From a checkpoint of a small transformer trained on Wikipedia: 57.7M parameters, no biases in attention or MLP.
Each number is 500 + 40 x the weight over its row's rms, rounded and kept within 0 to 999. Layers, rows and columns count from 0. Numbers have three digits each. The size before them is the row's rms in percent of the matrix's.

# layer 5 MLP gate, 1728x640, rms 0.0379, rows 188-224, columns 512-639
103:505477511439550410488453456551562484460474490506422499446507507451485544512521481550520494466482538499551585485467462454512491499482478503489545526471494493513547596492474455516507433481521531504475474483537577496496583498532559515510508470526601435525451474463439540528557402548484474458553502531573541462527495478514526557490493573565479456489459512506549516425471537489502501469464
094:459498509478426482480504544499463466521467456557482466474442504501495567437547527483487499566483486509576508484464531493519520418524454482464485497535440446501528450495539552414571460418540516526434519486518549482580472484508507551466552619549492575498516522546483502530491617529459415488486524517522436474496536480503540562578497526480483480454480514561505512509496515471508541488467
097:567512492479526492509471529530492571495528492517463503522453448496571434521530527521564510486490466541553447477535460465518529461478489468497435549494488429514456556549533515529497540500593501519459461529482477491508499525419492559501526510459488486553535499501489533571513529557529536504442497541558530443463514485451473524523508515472540539431446485411551468462571533444484563497458
097:501544550533528399512524471584509474598500430548519505452537488536469532523457592473459471427456543536456427598478522487486526502498521496497554530491506485494513521525502508489486517516528506548484481492479471488525540471510505590547534445455507575421484532477584538481510492526522478497553536499581482576544540534518548496521483548498537518553530472499418420575479516516481499527494
098:481429524460545441431484471553464396465461546464568544459578562448483500534573506463437491467524484551520485468493478485536485563483501486537484492493546460487528544470546549428524528557509554546472459483463532426464494490582596465447433540466485477492511443476484446573513563433576511493505490511509547464538527534404513498500498523511490491557509499515481500545505464549482499494420
104:473507489531516498557477543439599377553498535452521524520452474581535511545475579498512545567517583501510479499488505429503505444521454483528466514538473452564473448519573447478466526546534511533475576503522486541577594509518496473512585530497526490481555447556473525493587516492558471516529560543476540469508546491546464516434489515509485480524516484506410548471454501539563472564409
101:519477500484535505493427586475533444452483397465465508437557450484531536485586476423556495610485545518522512539526514492488435489493445479487517530443514539611485482468562605445462473477544578522509492435425524491494570482509469536495530465487404519438528556524548504524572459487516522575543513547513486498478532517453468439543548543505503441459541449478550452444498579528536504528464
098:530537497526495560501528566553529549408539486521578491520512539492484547484432503384504472497508498520472505557472432514533516491533492482563463470456490427413512598532601492522570564506521522526466400469489541516500545516466494519501579494464508490458499509562514466514488535438515509511563492528471519490508468548434544549522498444458429498492420505582453473523507525465488532570479
096:474456563551494510488510426488534502525478498499551487485517499453536525524464493471476537540442535483525444540595556515525506482460531499533467468455526483477411557501529554511468517548524541522504487438428454498500533523519490492545445548524530540534489447442567447475519561438556441561481494424512463483504558509439446491598510495429495524528474509534477518499515486498446543506533
100:519563435519445470529527463459553500428446519499524553438511552497550571508506467447534443581485503491410471521476546549474492459501492542497465482500498501452525563429484553485545518573516606476493492503443463475451480547457562516525489475485447465460509492492469503441524475561506466508558502434493474434432560470499546519484461428521465520572489551493527538533523464456472543494505
095:479497521488523487500482539581532549402518484551493526552525488517450471532536518537545457544479459499495521587475477480548473485537571482518512515506519449469549483441515504474470454485498514504551561499458494534480420535478422503463541501521525459540449588459445485525522465548479484482577494527563420457568503555456499585473467489433542453483483357427589501510534498542574421433450
099:464523455483493517463495484465446459492421471496492560485470552464551518458428497514558510521541520512513555425486433479452479406419459542509564506462520474519551528472480527485482424490520478485470525554497431513480557515493492537547460546473567541482505507574474480513482539523499503428473471484543494526471569497575630486503452514513452524484465486469518540560457494484486486513450
099:439442488527509500559499512507552539449475429539494459466526501516530465478516478476534555526568517487526490484487476486544571526462529464433475523465499553513499502540517495569603584534529437475601545463564479487488569498493512446519432508558495532495498464544496557568481536453414545478478407440484441521426517441449512531519569470529497517557558481485525510490530471482489504496521
100:508523506461427474447536572475488497563481471519402525480506550456517437514587500471544482506543519510571442451545565533515483461426517503422487492475505396522484525521462463529567505417527552460511548551508498429486419482568540575487509560509481464548503507516454513457608540502489574516494447472539551573502513506588482516468482442555466498507537408478574406536478480469547568533456
102:582486435407412500519516516488550572504551477546516522482484533477462489423512531488518474539497567472499465475446464540469562566534526531429546542396507456503504518516524489452403509490507566477522448547478455490462469500434547463432530481479442474475497514524441555413527470464512574459478576532440542587487458534504472568451517464500496549477499458505496460499557556427436464516515
097:540502488480475401530470516546504520488488521548505590510495493508473501537427537487481411589491511516560543412472508451485454549527523438524447513422570541522544517560495478485454503478486516525466514426513492496553551486431489495506485442476423469480486495462444437544545501394528495511477583448533488530478484529451534529531513471458474489542514473505472491532533503461559490514473
096:485486454540446539408414480485450493542439487561476522499467470457548496498446480458481431509503517479447514530431520525558533504450508541526461525489462453465458532463500538522516420533496573521472488518452484608590500475520536537471488517546498446463528475519513559526481526486492517473511397553535548472438490482511450569544539571513468419532468527409509506498478442544468500533491
102:492492447515501526510515473478547487551443474455498565544546431518531476561513516458553510506549502430517440527562412455536420505523478437541564538577539467489488503508529529574502519479456491647523478507464496513510560509521508493503582499493439498436529488498409561529506470531439473581517562500472455471590575486498451577520465445449439477528452513483459451453524476497432484518514
095:451479529510473535464543501479559498454554547497533500505494531467525504428566550430537457509545556521498448534502486524489578545537488559584550518481482474499496516527528497493493507468455546541533433509506439463556485474517458489520515542418488543476573452616539500440505490470550538481538462466470509486486527517580455542537497441433434556567495510553514498525478456527432549517577
096:540519420513473528473474467515537525487541441473475622487541533521535506500521573462530524473521463547512532503527438559571534491529518565542485496550508519459512564450498556541559485498485496531493470512467472542542482503445418525561486487579453526528563506511498473583496519475548443527521501504489563542525549503527478487519486485440548505504512454456515465540487578470428528574459
101:463437461492498462462507524552515552466530472499486532490531522543492553512499512509484459469460451598577512498493543509533469602509468534541527439497509451478497483449443539512502527489499506513532417459511448525483565526457523595509471507542599547506549472496498503499567479441480539451453504504577543451501486533546584516484503497534534476534399492540457519463498482456561542454471
098:507506510495491552465572527459544508503508482465570450505490454570465481515490526467457495496497578480431507593589579466433655512558533501510500533520458477550498625551506575526436502421536468564550430494543414490523448439561571558492519485467484528490513495565521521494465552428400480487525510478426539531450500501531403466512483538508570472482500512465461543497486479455550513508528
102:464528464493514445564478476472508482475542500515475561449538466508479490446475502559454530564452526472517548487463518522621498540524546462481510505452524500546455533506531553467498482516509505495465540539450477579479544525524513537487418547505553530484541478603509486540485403470455435551497530575531469431537475445453454459510558514522546377567492561468520474478431481512547520459504
103:545556506563502569472422493447522478548495564488574495486501480414520524474509454453554550473527464502577513546525521519563482446456508512594445532450454534465506508512563494446484516478473532441452475491519475509560527500556519501541524499418461524499516465501489532508448452460504474541488508519564519496436407463411466496488520446477444487498453512480567502511442435469457511481485
091:610480451458571469484548480582453544477476498470502513460506458542498529540521459460539452493514526577494509462449541505441535554467496594504464564476497530502487481442498401479483490545558532489457463513487413577480493532526505490535540527466543508562534424474515425449501496458558472537434467484553586454599432454508463542455535512521498475542544493491539554483455514481406548553488
094:458549491552508457433500516541465535491529479495506494465471513543531535564489592428549410521531474489502501596461488453571474484451553521447555455427482458503491538498522500511533536532494522514507502533439496409532393571494543471501577534461482503474461494464485495592513516426462588509449445449512543481489539507509443520471544510477500470509545495442538532484508454594479483475558
099:493534505531544518470459488491501471493566514507566530522463529481535460532446534524485472451540455527484489534567487490504496513464573489582521503461546498447517518455504493522543428499468474524519443491438472505474507497470474452480482484510560514516423501535504566526528537477594439500464536532510488463508415440479518504506549575494528523541477485512513570426527506487509501521475
087:577529458533466459381453474503470509506496504487506494436539443501489484496466484439513506445483506473478534560428443550529454549420499550509512539524563493453471577450457506552471494530561537531441492450484403497523471500460463453480499461539531476525500409486436484530455448421612555520523484459454569474483477487544503492407548575476468507572478541511527523412485535469466426509481
105:464485503503455422492452539421483528502495415500485470424526487526515535498519465509481520516475482545522489471438573397533500465533603434495476556450486530531539525487551506501495566530515489549495537495481545432564473540450558512474516425464469444515560532551454486514440492507476495554400522521513492443489530538519489475519559543543522409501495439502543511447522432566475533521513
102:567433522491444485484465492502534554534485486497513473478527460471533600389489475605502487451487573545522496502522544537506508579496564571478493481498517484433506510445485489488444524495537567531509541544610453535540486446586502558499509525456484533550487467526558528507486437472509522459464424488529572567402491482594472509440517481459505510525599547537543524523483509533535506531454
104:519514522493446488467495491528541450533515458542544472421555572588525443514480546596495513520402457501520456480461484494472472467498399474476494483472477515498471548547484486530564514471552534451468552514522518449548489491493542535478442514529520476546503475529486493494508546488447492445510428519506533469468498453577479458470576448480560436495496510448471434471462481442523501556494
099:492458523510481471526515521469516445545561456458560491499525534593539458506483594540533503494507511554445531475548500456516514532520538612462532522522589565542533482524523452524435499503467452523544513441487450545448480538487466427525473495564458496433445467449461538430483502524487541401469479510515433475493605488571503540532482513479570396493519458479500496488469502452491473521496
103:439488559481486519475492530517535479467543566512472469494485553422470534512483597416463476515520485503421545538550572474512475493381573530537478412562608556473505554525486509469457535528501491547512476528492473504495508410448527538497536457548502462473541530505491539449514528436450430519473514436548559451560574463546457469552518399547439415529504507510524485522483485497494531451430
105:538427475497507454535552496448516490502495488477527496522496500470507510519445462509534492508544416475465483528521510456522466496518439470516553577538526507468458560524505505566561459518510475539454552502504493511531504514497497491481523467594487522482587487479521503582501475489521568497497557504475564467550529517487470487447504502468426560438480500488536446454488486476475563509488
097:477559520461533448498453601536493470570568447498566484495492429504484528497477510487485474474464527540548507485527539535509476500519457376472509513571549456488444494488401579447537492468510511503495485579532473475476434470533534492421599536455468531521513439502478473428510497511514612534427458493502567416534551517511498476498554523470476516472538441472517519418549608505514556463491
096:548562453542487483476509508540490483510494542443542550469487533533522487549521541571567548499404433520486484476496560504494504519442484466494541523468505517497513449496510537510518504565583485570515517522458452539479532500516555525417538534427540509468548429514535529508525489490533437500594463472486488529449516411546505490455497576560532563540498497488468550410516525569538528433541
097:487506493466499519515488481510402477524466617565514483512449531530498514451510469539491495541535462557507566428515493455506537458472530519478440452542483563491444460483405605489507460449434461560472458495447495514458508478495563564515520488528547571563522518488528490477516564505537437502539500500518453502486536475556554475435549432555571468572518572498480500485521462550519524543459
# layer 5 MLP up, 1728x640, rms 0.0377, rows 188-223, columns 512-639
102:586522491499535551517516528471493494522480524549547479481508568550502496493488530517516496530517490510463474533480500474519457525533487471496435471469576444490579455517515500477492562573514498611492471457479463524484541465441446513498514477452517485509502533469446472515439496547496543547429463502483559501511567518479528535502510519546554530468487519530504532527512440548563401503545
096:484574485486482438555492506511487417508538512490510537473477540477502464455474533565555499428456479483535485549476549529476484490530479469449421462499501467538452476484514509482476483461476504444556486449515491559476548501438527558538463478428493581498510488499522456552553426463537520484430523426548436504464515425459488509569471587548511554500471520438480552524460498511540485532510
097:514498486520446470518478518463518517581534495498489463542491499567482483555462511456493447523461435476453509491417506567489535445520605443534459485488408463457518441498559499528486546479520546479569454566527479572488498471432516483488478516521453439563483473506559456503550467521429410508443547507461563513481446493531431491469441504529523530567529460496468458445505428529463508421507
097:493520474468523444520477511535450454457479515540521441464570442473515519487456563483565474514489483457574502484551451466477528545486507492474472455567432527466476549487547472540490566511470528518518442477493452439478503517472530561525538471426491506545486555477503526486527485506522462512454508468456484516578535460452535462558455544535560581524589474451486439512502534523473469483474
097:485459521478533537491532482501417479534480517482479494483527496496568580490452516572472520601560546488470520518552505476492515497471614500481491453512563504480503484504502492516390494523514549541476506514483541515501444465467453501530489459468539529427503503473529491486415483529483475492547501510462459458529504491465483521444444472459480468522516502494485525491465522471482463439539
102:550437507457531530490569498548540453532518487459495512500493464470466494506451524454485508476504556501514562474450495473476415492523503469485481545405526503567509539515511443534513476486571508538534497493506462500548512551488527479505421475437565525517475546636466479513505485508580448533525472508529564511475502502510482509481523439450511526556425461565397499509500527467521481487542
102:459529518467479539505464518534486547530464494532459462536505495444486440546490589459479387481566515517478487542512497529509552527532531529518484470509555468474429480544464517489546432533528530474494496597543513522440510433550517378504546526491550506541425542462485453537491527460492486481461450569501464517466475483453438518470496526560486519541504497560454520502476419492478544496459
095:479498565447534454595540465436479515496441456518503538461495531497547467483504468523510527473587480459419452487478473471525557465503511437451480520511449454528552471417499524493504511547492550505453554525520436430398475524507483510489469510460430552524532496481472508530452521507537560469473501515474496421515482470497480501452491489547508450528584510511527486547499496478468442490520
096:505525426512487476505471539433469521487492510459552496508477535516483542453532517416561511520575413480493487414479418494468534484482519541513560485518428433442555516468472480492516495463537493556527457501531527457562574548463484475495595468472506487504554519500450514469425524430472501472502449493545544435514550490497486505480492458538479539480529436407656520572446458501556547475468
104:476510478424473438589544504513478536522501472533483443530472519519469520497505443526451516531534501562507461431512503488507448506437534533517498477497463494445524563487550502544446448482496505451535471504502558498551512543448526507514441500548483360568452501430468539535558544488517560477577545500563576473597414570465487488525503504566485427533466490460606573561459562432486489505496
092:450517560546545498440499598538501515520542570482544534483518533562609498445477593443566510497517495466488521529515484500519525486529422417523520493530555469481506565517496485521520445517564510549590461530525473516564528488452479515589551470447484486486566525504514533521504532489528504471511525534462502489476496476486482514526489479485482526551539442493447514430466523464492454467497
104:582566509513478458545549568516403537475492477591474493528487481492516482509496431452514495551474490451480497503469534539488513543527545479442537393542546598519500456545492484541553501545458512607554463503484485480524540512552443531540557497471546596543408516530448497431485533442506498507522483553543492387532479482536507555469557525490456481525566559479474518479531516526548466538494
096:534448466565526508535559515513535516456431566486515521455512470492590447517564468500448524491465493479405534503526514524532518543539459492456537530460564471513521514557535530509490511513519464499449487503537538538546516509536507421430493541437515488509510505476557488478479453408535503535509486501505501467461462362473460524547483488488530494523528500522508521533463470468482563496495
101:590473504467448472528491474494551535487514495530504479481568491502522515512569552529501483520571540506545531503513510502576422481603549538512474479538569492463586476524517533547458493467529552494420433462443519493557469507484504514515526498483487510479505498565521523427457556420513511460521486492494447530560477507538587442497465501518543445589455473456427535559559533484602522504480
100:461426491468494531494465456499551551512482550470442489512478506549464501574463501469533567524543503439519493579578466500463518478484562477464536508448548572581468464475489490503512411506466579405577540448483439480425498480496536508517500472445515562496542443473521600493565491483509605452435548522483566547465545494474517541476537480475471518560544449507555500490557539537459440509532
097:505489491467515543528477509516485447527506453427456406520498488482479535452418482464443492563449507480523486533495471511522485522491522528498534497517500477463475520487582433533573408508471544491499483457505525573469533509498460478542473530494532524465490553543502547506452509425504480436442524463464498492510472503485549475528439510470537488484478493543479541477456464471497509557525
106:418438534471537483516495459474443511559446533481485530536460488484511490505503497493516415504466542478481486535469507550502592521461497493488508505524459496526476497489585539495419527539486505521530462467544575542549508526481516492441495551430447534507509499496522454492451496519499405535425456565487514455465482459489464497508512534550452493486519465547505572566514479522527508577436
100:508448562460550500542576454549498505504541482491520579518466490546519535497462395616538483479514582582510514478512525419489509592569475471416464498513501498486497459505511524426442518545545524538506493573493464518504546406436517520558442550470564548530488459513509508494471459484505472558502460499512527416491451462470518503501448529566478584549504485425485470445541495552506481507505
096:445519488424473483516463520475525486509426499547426490517523491469473445544450559522538487539511498445509591456505518549546481455517544470437583487501564517509516535394441454473504503470474551416446483557515417533531554502555506504530392531503423476485464496408443559496499525578449496464461440482496463588509546489422582487423505529531558410529463487463445476527491508557499500495492
093:504510480534482459516492496478536486485551540480539610639595518536471537508471532491496519471465505549483512485524481527502514573483550526527499490542438518535503526502552511498493508441486553501473525524441545587455481543478481481539517586517504593517513527463486445520427562480535449557502483502543471518533477468516528439504406512411466485468486482472489451537503480468477442472509
099:460504509486484452484475503483488558593466469518502419508494471499547495521499535539527478476563452478547513514573473521522493540468540468508518489497562467498459512449545505475528514504562522492428508506525537588522460535483498483501506548490437494478471555525562470480487504527484558538489561493518508489543508458573537441509517468432462508434458513493453526491477456495521536467503
099:549435389536519526502488477468471531517534519444471586482549520412497465488498534514543506490416505491532512519516432517576522422506456538504508488519534450419547569545497558539445485512500578425515505507540430499534416494490577441490390559544528538565485436493499512523510543567479568505528455429528533445473473468476509493487516555506463527489440458554505472527493500436501472500521
103:524498532491499541426505542559411447534472520530543496567488525457574465571472408532549490443454513501477521471546493498524474446457491552563536485548520531441461429565511488530515486463520449478475451463415448559520534500493437500542513550481540527543575464445591422474513547482526441419487483435527485467508527442453448495497503491477518439524446494557517403513543479473545427516480
105:436543560465480496468498576445501489527509528437519483473548521624537554578451441561477470513496481418559509492469467489520520495615462535513442472551522453576539475547468471559516501620517445590491468462552499418517581463437515520522563434517488478528531490463507502524467470426507547510457499471433476530483535474503482512555558533433527476503567415457528541506476538514461428423578
091:467518478455543526590513466497493478513473506489469521565457522494510502455514531517483500550472567480542507436553456537483543528511493444509472548489513535517531440508555478474506457461429521460516459535532504512429504461523488477525513466501521481493494621485489547591481553498464438511458542457514545507482539553431483553476524473506527539460515477565480474570476470538493528464509
100:419571541497462496466456513539467489481535521492502583498539504481465519511493517578591434482460415550557511539488460427491501526469461448494589455495504590453544527494525529458524519527533452528532499525547530462585509502562450434485511527481523485524508548454519447500415473502503568458492478519538547521529543495511544506480526481430475544485499513481507567517512456554440483460509
098:538499499430486491486431471506530527451497508515490560493532462564481463522472472498517456503477474556523435414520451518524489567489473501516506470492522519475485547490542473478516418465519534511575544480439508523495465503453500474575502525559512514413535461455477483503475515527462492443496489487456514484486544508472526553462448389499435580441481480509514503433437583530499473517513
094:498497481484499537503513504482537468480488508507542539504518503497442464501554534532490442534544507505540523412444434535455491439550538489532502468530475543469538493469535589536508431431526485490457527502541529539481473489426463497509455433453518522466497523527466530454485463585495408458466513565539491513461463529496480442504412434511520478440529475523556451491484489483529554510458
099:565564499539491476500562510492409503491513479554452546561516467359538486454424503560510490453471449536486453490512517537553494479469485504481513508550529433507541492506481498436494481516521543460405447530507497461451438512601446556443581567446526478543448456517511480442487555539543435455538469529488513479412480484539526550536512434504476414446461574533448502480515494481540540552468
100:520507490436521477503515542528456509493529515535503554521497487449498474479502532478515446460463511463561501487422518452471424434430482486479477591475480506527427509533494466480488512501507532441500488512456534493516605536496511443470589479434537588453513499523511523509521525527461527529529475535437554505528540504530513494474532436435523505470532507474438406513553565542451509521446
099:516524509555516554472507465566513506476531523514450525494512466505496547530446469441524548503482519562480486558482479464492484478525513442475552508492538529385459490496561502511513507471498549517539534530480470620447475499552540473533465445493509528560544504479445554451493564468468510502552402543560488494475490510449516517458578503433553507456550496482482538508530526486474545559480
099:579534517552446528457490453522588490499483534525593511527500420471460517505439441540461493508480467478495513509516467474474513529543442490451493563458527424522458519447528480494487449551498520474478519510560493523531579458486459453507487519505532495498498494497520481587494546477554583526480588552525549564557462507436466446524516559428535522470470476571493533513511545557502485399441
100:443546493593482502473523514449480429519556503519465469457545505547494477485476476462445484538510582405511495444498513468542453526481536489490547501400526484521573529442449546501581403550518514524524484488424517539506531469423475480526417474435522587518445501475459498491551490486480460520457520474524432591495520525482503496497591487539524522574444487593535576515504503518516534473471
103:499468512569521558508591474483491526538464526486457463520514440544432507567557535506486506464425441488533530504487506489504532537499536526540563481497447474431501485528514489542520512467485482508574493460496485466432522478512523521540580497475573494405481487451464514493494590532453523559517465506486515516543480486500584460508449487535522577458511528442537430489501521561507545577510
097:477531507487425502546467515526580478477492527514518480522478460546439453551444512492491477530509503492470562523546442480524519523448516480441490445437430462563561507520520469488487489509543433527518571530545466584482528518465508506545484526522569464435492495550548459499477536492433499459487417540486544443467408461469563498559419477527452523475460473483429510479558450544509460494439
097:500541439520552519559517546491491535503513499415603530472471539527458528489522468503462527506440458514481474461449515539484511471430448443493455478507541529531489434539438517465483498438527445481531497496528494522524505546530487524504519489504530560525504531514556447485474505461528466504518471465536531549458587515520500458446536520535505518499514549526506468430495441485563519493542
# layer 5 MLP down (transposed), 1728x640, rms 0.0341, rows 188-223, columns 512-639
102:525533496533532525484504531462445444454530462491519547572527469438469516588490507515576465512515482492455451557523501523417513483470468519506494454469537506538462435514497559529481478514542495536493506568560531477520585509561518548455510558423587505548468497468482523530457481512499436477485476477440547517548453547527458438525553490462532464480467541484463514477469512477509508459544
098:560473549552469542494437474445513491522569437467511436492496515474470537520463509546500528520493553478516510501498511546484480567528458539523589526475501470512482426508547543432457448535501492502463479516490526464497501491464502514515488451528529504506447536471453526504527583516519521486485556501509483476442468480479520485561493521476491522486486490391523533579468455503492486501498
099:500542521498527512574440529505521551475520491546500549584439523473444573530524429614509518502487474456559534541459504543488562513444485451523520485477573452361416497517541496520498467523463536497526526548552541477520540441541457538530535531423542448502437459509504554480507482549502480510515458492570479497494512511472435493545543490458466394466502554511523478468468457456523437509532
098:484550505491429486466549468548561590453491486543466515490496533540565477460512568491599483585465473533513473506470451565521470531557577535588515389548537487488541437476540572470577547525461455559508516490468505563536514485499453437525494514509457492530486521468475504505489528489486483525508509529512489478580559475475552468468453482444629513516507465493419473507469531472473509479506
101:502497457428570510510507533484484466492529398518405494454541550459527503538556530446544419449509544502524489389535477507516521499534417563499534531484470554620468492492487507499513495512437453464512528473510528493462530502535568506517582529507540434541503452480505529491495510493493565518469501489489475515461492496564552370481525500515465470479548547456553546502507454486476468480472
104:403534497405504488540541478496493420468554494483493490505485506523456440497446495564571571516521587490500490523497563488498489494469516465527516531400492460569441527464498506568486403548556456486499540499495498521513549479492511506524419467492539472526513482453526479487522492503526537468502539579590484491508481489506485405471475405528495530514510475530541464447515559467450472543493
100:477514524508476444550457482544603501484565439540501454528516566501434495479532494547470514473525485480466447509497530491516545572504453493543458531503469461585464376449474485500545428523523425512533542447443514485449513423528509479490436531483458508542530493385471499484461479474552484480529484500550464570500488509550501451477499547518516514515499571512482532502543563465512513499456
100:527498505513488481471523494499434529388533511531561521452527468526536573473460461520492500496447553478539481413504581505535558480524509425456475518504515497504526500526483559431474560459495531521514509576464483489592494554503546486457537480507498469505497492458505458524512501540505499527503512528458513542462504499461502478488582512538444514434437494478599573435504470540499495456432
095:516447515521368502492524463518579476456522438530542494482476535524524500528469522472514496485491515498541510536498518529497451443459483515499530518593474489599473454511489498428524468513590516475506437534575496546477510489613463492478456543462516517514557465466486431474492522515504496578510452483539567521514498462587538527497492527408513499553539599499513488517520495514484545480580
104:530522430464564447533528474407522544450470531490486511479480492500534467483458530442478521437467506464494523509496501472618423609530495462493521538478495537548518505539498559561506471429494514482431487522462525449457475420522522505449458446624462496466389533598489479498473508534487560436513523549574556460523531470531479549555462521420543472512501506486473526431550535519451469478545
094:421514486500477524466505471522439500482572451544560520490424491454446481553544457533525443523522482536507524549459480524509445544480447494451487482451480435418570480468582492525521463522460529551486508451446508526475450527500488531472481510484462500571442463563461536506480491498517578557549508538528537546504520524511463532485511514455497420447504528453470506561567438468473534522474
103:420477490498491457454507557476426501506483588527531475491553472448533522461506511466419460497500543497512511443478531530553561498474481403478528528485466434552548516465540494583571500539497522483483425464480522495545441463460490469487461509516491534503423539471432530455549546547574517558461415529441561465534477485472523545522511471534540486466505466589476481455477559509498539529487
100:502497446496467454542524471526427477543440470536481457531516506495511510521501489498561564566524545463519413468522503533530508462492524498464443546463495489540483536505428479516487506525484496485486545509499464456419460578513525591494456503503546487455501479516501500493537528530459448442526511487500477547478587472577510442445483522471544397480491483451417425558500521530535487523472
100:515485492503454482480449460538502525532453475489503484421484500346490458536460468471509473472484416428541469528501491507420434503502491538503514517483459472492502480455493498476481554446464547519460446473473586487532478451451448499583542526536446464518518512518525505444440512475592448476511502457498440498492456527572545578537461563543532511463527487460452470438529521524491557425436
100:531512531380473514526564587493501472517481561521505517479522517515483503461513454522448535514516545477411498523506516449435544527505501595479497523456556575448549496497580482505443603553491513477435482549548453434502447518508537495473557501550422505451453351455510580502497527540521507482533530557510488495488529473488502522478472496476579492525543467496494501508525604492488517503468
096:508537482458466495500437578541515529558398530436517474513489471463562527495465497510542442501506519482512506521412572477464521490500449484454442515426493462444525520505545486535488538544479551419516498471507487499455465429465504474501477530508441516558567458515519438471478478481428487551540499448529514555502531513468476486582491520450535471464538509574561488470458459596458497546493
104:524490581516538486555490529533487436479483493578540564491545487476519488510533460518567485491475488483455415431505551499480595445521519575545514465492498474495452524550425550463498489509548517487515479520483545522462527530499564499510498495363533494509459460488523460522503502426541505507456502583506471508444473450441544486481531515515484532505475451517548611536517499457440482572482
100:554454526514442487508543583548459595502508560479490456443434513526481437436520471539452501484497518516482612522427548464516530541533532532480497484506516519570483499536475570492448569521486482561540533481502566450504401515479453601553509512535509512575427493556438505482485466426505498463441503497471589533451494473481539552518558448453555486545510492544507482533476508507483471480539
094:513504515465541522526552507441542517425550528433547470527457470414535494512547554508522517450472508568512507515505532471522566590540457488512502525539455436469504528527571495493464416515534521524610509511397484517511576447510451535440482453394520569530492457509459476560569580513481518537472483514531488498482531481460425545500539533518489514460498456526475579555499520509401488501479
096:532502564490533450526473530507465442499496624456503449588518476488531469459451419521524477487490472467513491495485537535524527470405474531497491543539454488504480410499567396451526459529514490496479466539571524573444540508472501497511533509476466443521571545542501540455443506461527442553491563509561473487509522479522497551496530516486433607489514528487469514476539493441593515446535
100:527563442559463494485552533481476550533509514508524467563481484484450531590525469501579510428532516496482502502464453536543507549536510496459580450470539534488545464495556456497466498544564545494438490501493462449551531494515541443490530579526541505495476548536505483512516445471480469432494495547483539534551459502531450476531525502496552490525525420463468486623469494463496525488459
101:515454471504501467448483465474461418516491548598528485459386488511531496517535548495410490412548480428449542545486470492478486519553449423500523474478546413484517472536482484565502485520479507495467561450476458535508518539602436474515525545472466515526478563513523529437508451439460462493476463453514550480490506512567523500501519498453502513521482497534567488535488502488502539523461
105:526527546559522515511562460524539474461527514566495466523491520481530424474495505462519401444458491473520514456418502496536600518510481523580581448553543574451504530567532487475543551510454559525571537496408456524500515462532528558513548506508547454529555474487549454532512525541586457432475475521535486512554511519483473539393501445523487444509452534501400545513537454461549489545500
103:435501539482501484483487453526456382461468467537501474514536479479524511472476419534468441464480523449544488497499468548487521469530445507494506552545469505555555450442544492546523517485562490562549512514519461550501481498529441606571509550453545572444459489523511504482423475524527522415494493439477593574492459527438451506491472534459517513518576516558581521504513536478507461491515
092:453526486537497482485463506488490486521532532475508510409567459509525491527442548535540517510507482491550489446457461491561428514464479488550464511470432485469538500520481545433502458469480477487574585439478531490544548531502503566451443443492485535497522593484444533524471447516491495480507553468480496506461496469457455469539498613487527513500514516483477489519423539473509502492435
101:442500550454513551469520510607580457523584442543514451513554531514412457501468469455506529547505502482495545454496527517426502475481385501524539450510475555465474427518519531488542457524475445479490550436476535547562522464510493501419479552466555489489448502446551492453513519515560527533476566533602484480516486454504518517535469502492453564417524524632463535491528471433485458430511
101:482459467419536523544476451499420537566528542508472516475500494454491565506497484500540473467502464480497491522501481457557512474540512534560451569447455513569466505457501515475523518558494477529431506591481481512540405506584489611520503537502507488469426511523463483431478602581513500477580467472455536522500521504473507461561561490453424465555497568422509521484499515491471434503493
094:474432554546453456460517541514501478541477491520501483413532509449501518478497502524527542483505526474470493469490440605550531497502465541516515516448485509589498411547457417475434495530490548455484560477452482579503441420459540495533444462508499545534503452604554523481508535432482487567552501444503534506456508469458478525456498570521443560576510506493530482432535477473563564502409
099:498528441506497477476509584524475514584548488511485520442550530503483507554493484467458526532494511488477475487483527473559501462505548447429581489502519488499489519487496508539535562550479521467477550524430514549481450500495491487543569420430489499499489509480477489532484468483564447469447474542506449479510525538495488514555588497541526431470487476495498498441541559556495537466502
100:482518457472499510486436529560503524475526449457491539455465518527536402546490531488538443477477502528521534477527481487498472476539463517569488494494467539523499528492480530418492545500492486551508511482508479473590442585503482448518510557489502470538444519474495485517552532541580503466479607477542544480498477436459525529493538515521532466512535504458502443462578464519507515501546
101:466530583551518547519527509431508512462546561504503453493545481502518566459489439446518370466405501422484529508542508521556523510549511452532456489502580529518500488523448525521509539477401620554465514497561479497539520495541468496526472428586513547475457465474493565486449507553567454491525438516486478486487522587503513454508497517523461456444528524456466541474532465520453526488464
099:554463465522547476476568454540503481541471495478473512456547467555479520487537485453540493532562378479511499500438517490521409488423537468435519548504508572477474490522500518491460514513469457527482527481496525526525491529571451446496532491490472497532541487541493469497443471511484541458540483455550453483502465473523506552438528493457435574532486498466459527510537513514465506492456
094:515511467477560508467512505596479536513459525548430533436490552517484434483477428518492466489479451503492514482479455542509483517457489481433521497511564500508491537493525526496482582496485493481446492556485547510529467535515483496531490549461517453462501554514467534469527459514558524494464452483497583472484528507571568531522527545446474444496508419528479520506517521527536452544422
102:441471506525476528516461415432477580485534537564456563475460520528524461501523524533517481479505465522471513537510531545464545507523549478485493466478450450512483465508561520433498517463460536472550485501471463488481375530509513539558471482477513575578521442481488466466472512459514491462486411552434521484488542473529470560488497472474559559495548424438500482487471491460507562495424
099:507511591437476503468535443457474467464587466513534463508498573513538531516457505570506421531408519549521477564508500458467497491460552506448566509500470506493439519565523508495500488577533406496568472547481493446486496551520513515439499499527538501535441476491494499481515462583488502492518491500529473402501476503539469475526543465462519507409479561432505495462494493512480474475452
095:517468524469476552418530507578500471469489503470531540541538492535477473473550533497427541479515477512531524465531537574489405447488487506525443505463450465525497500490515450473496452518464507546549484547482479607521540564516522450527430508510510475477547519476458507553440501464517520464592508501467417539561469545433531491460445553549512508524465498474554485508459534525519512527481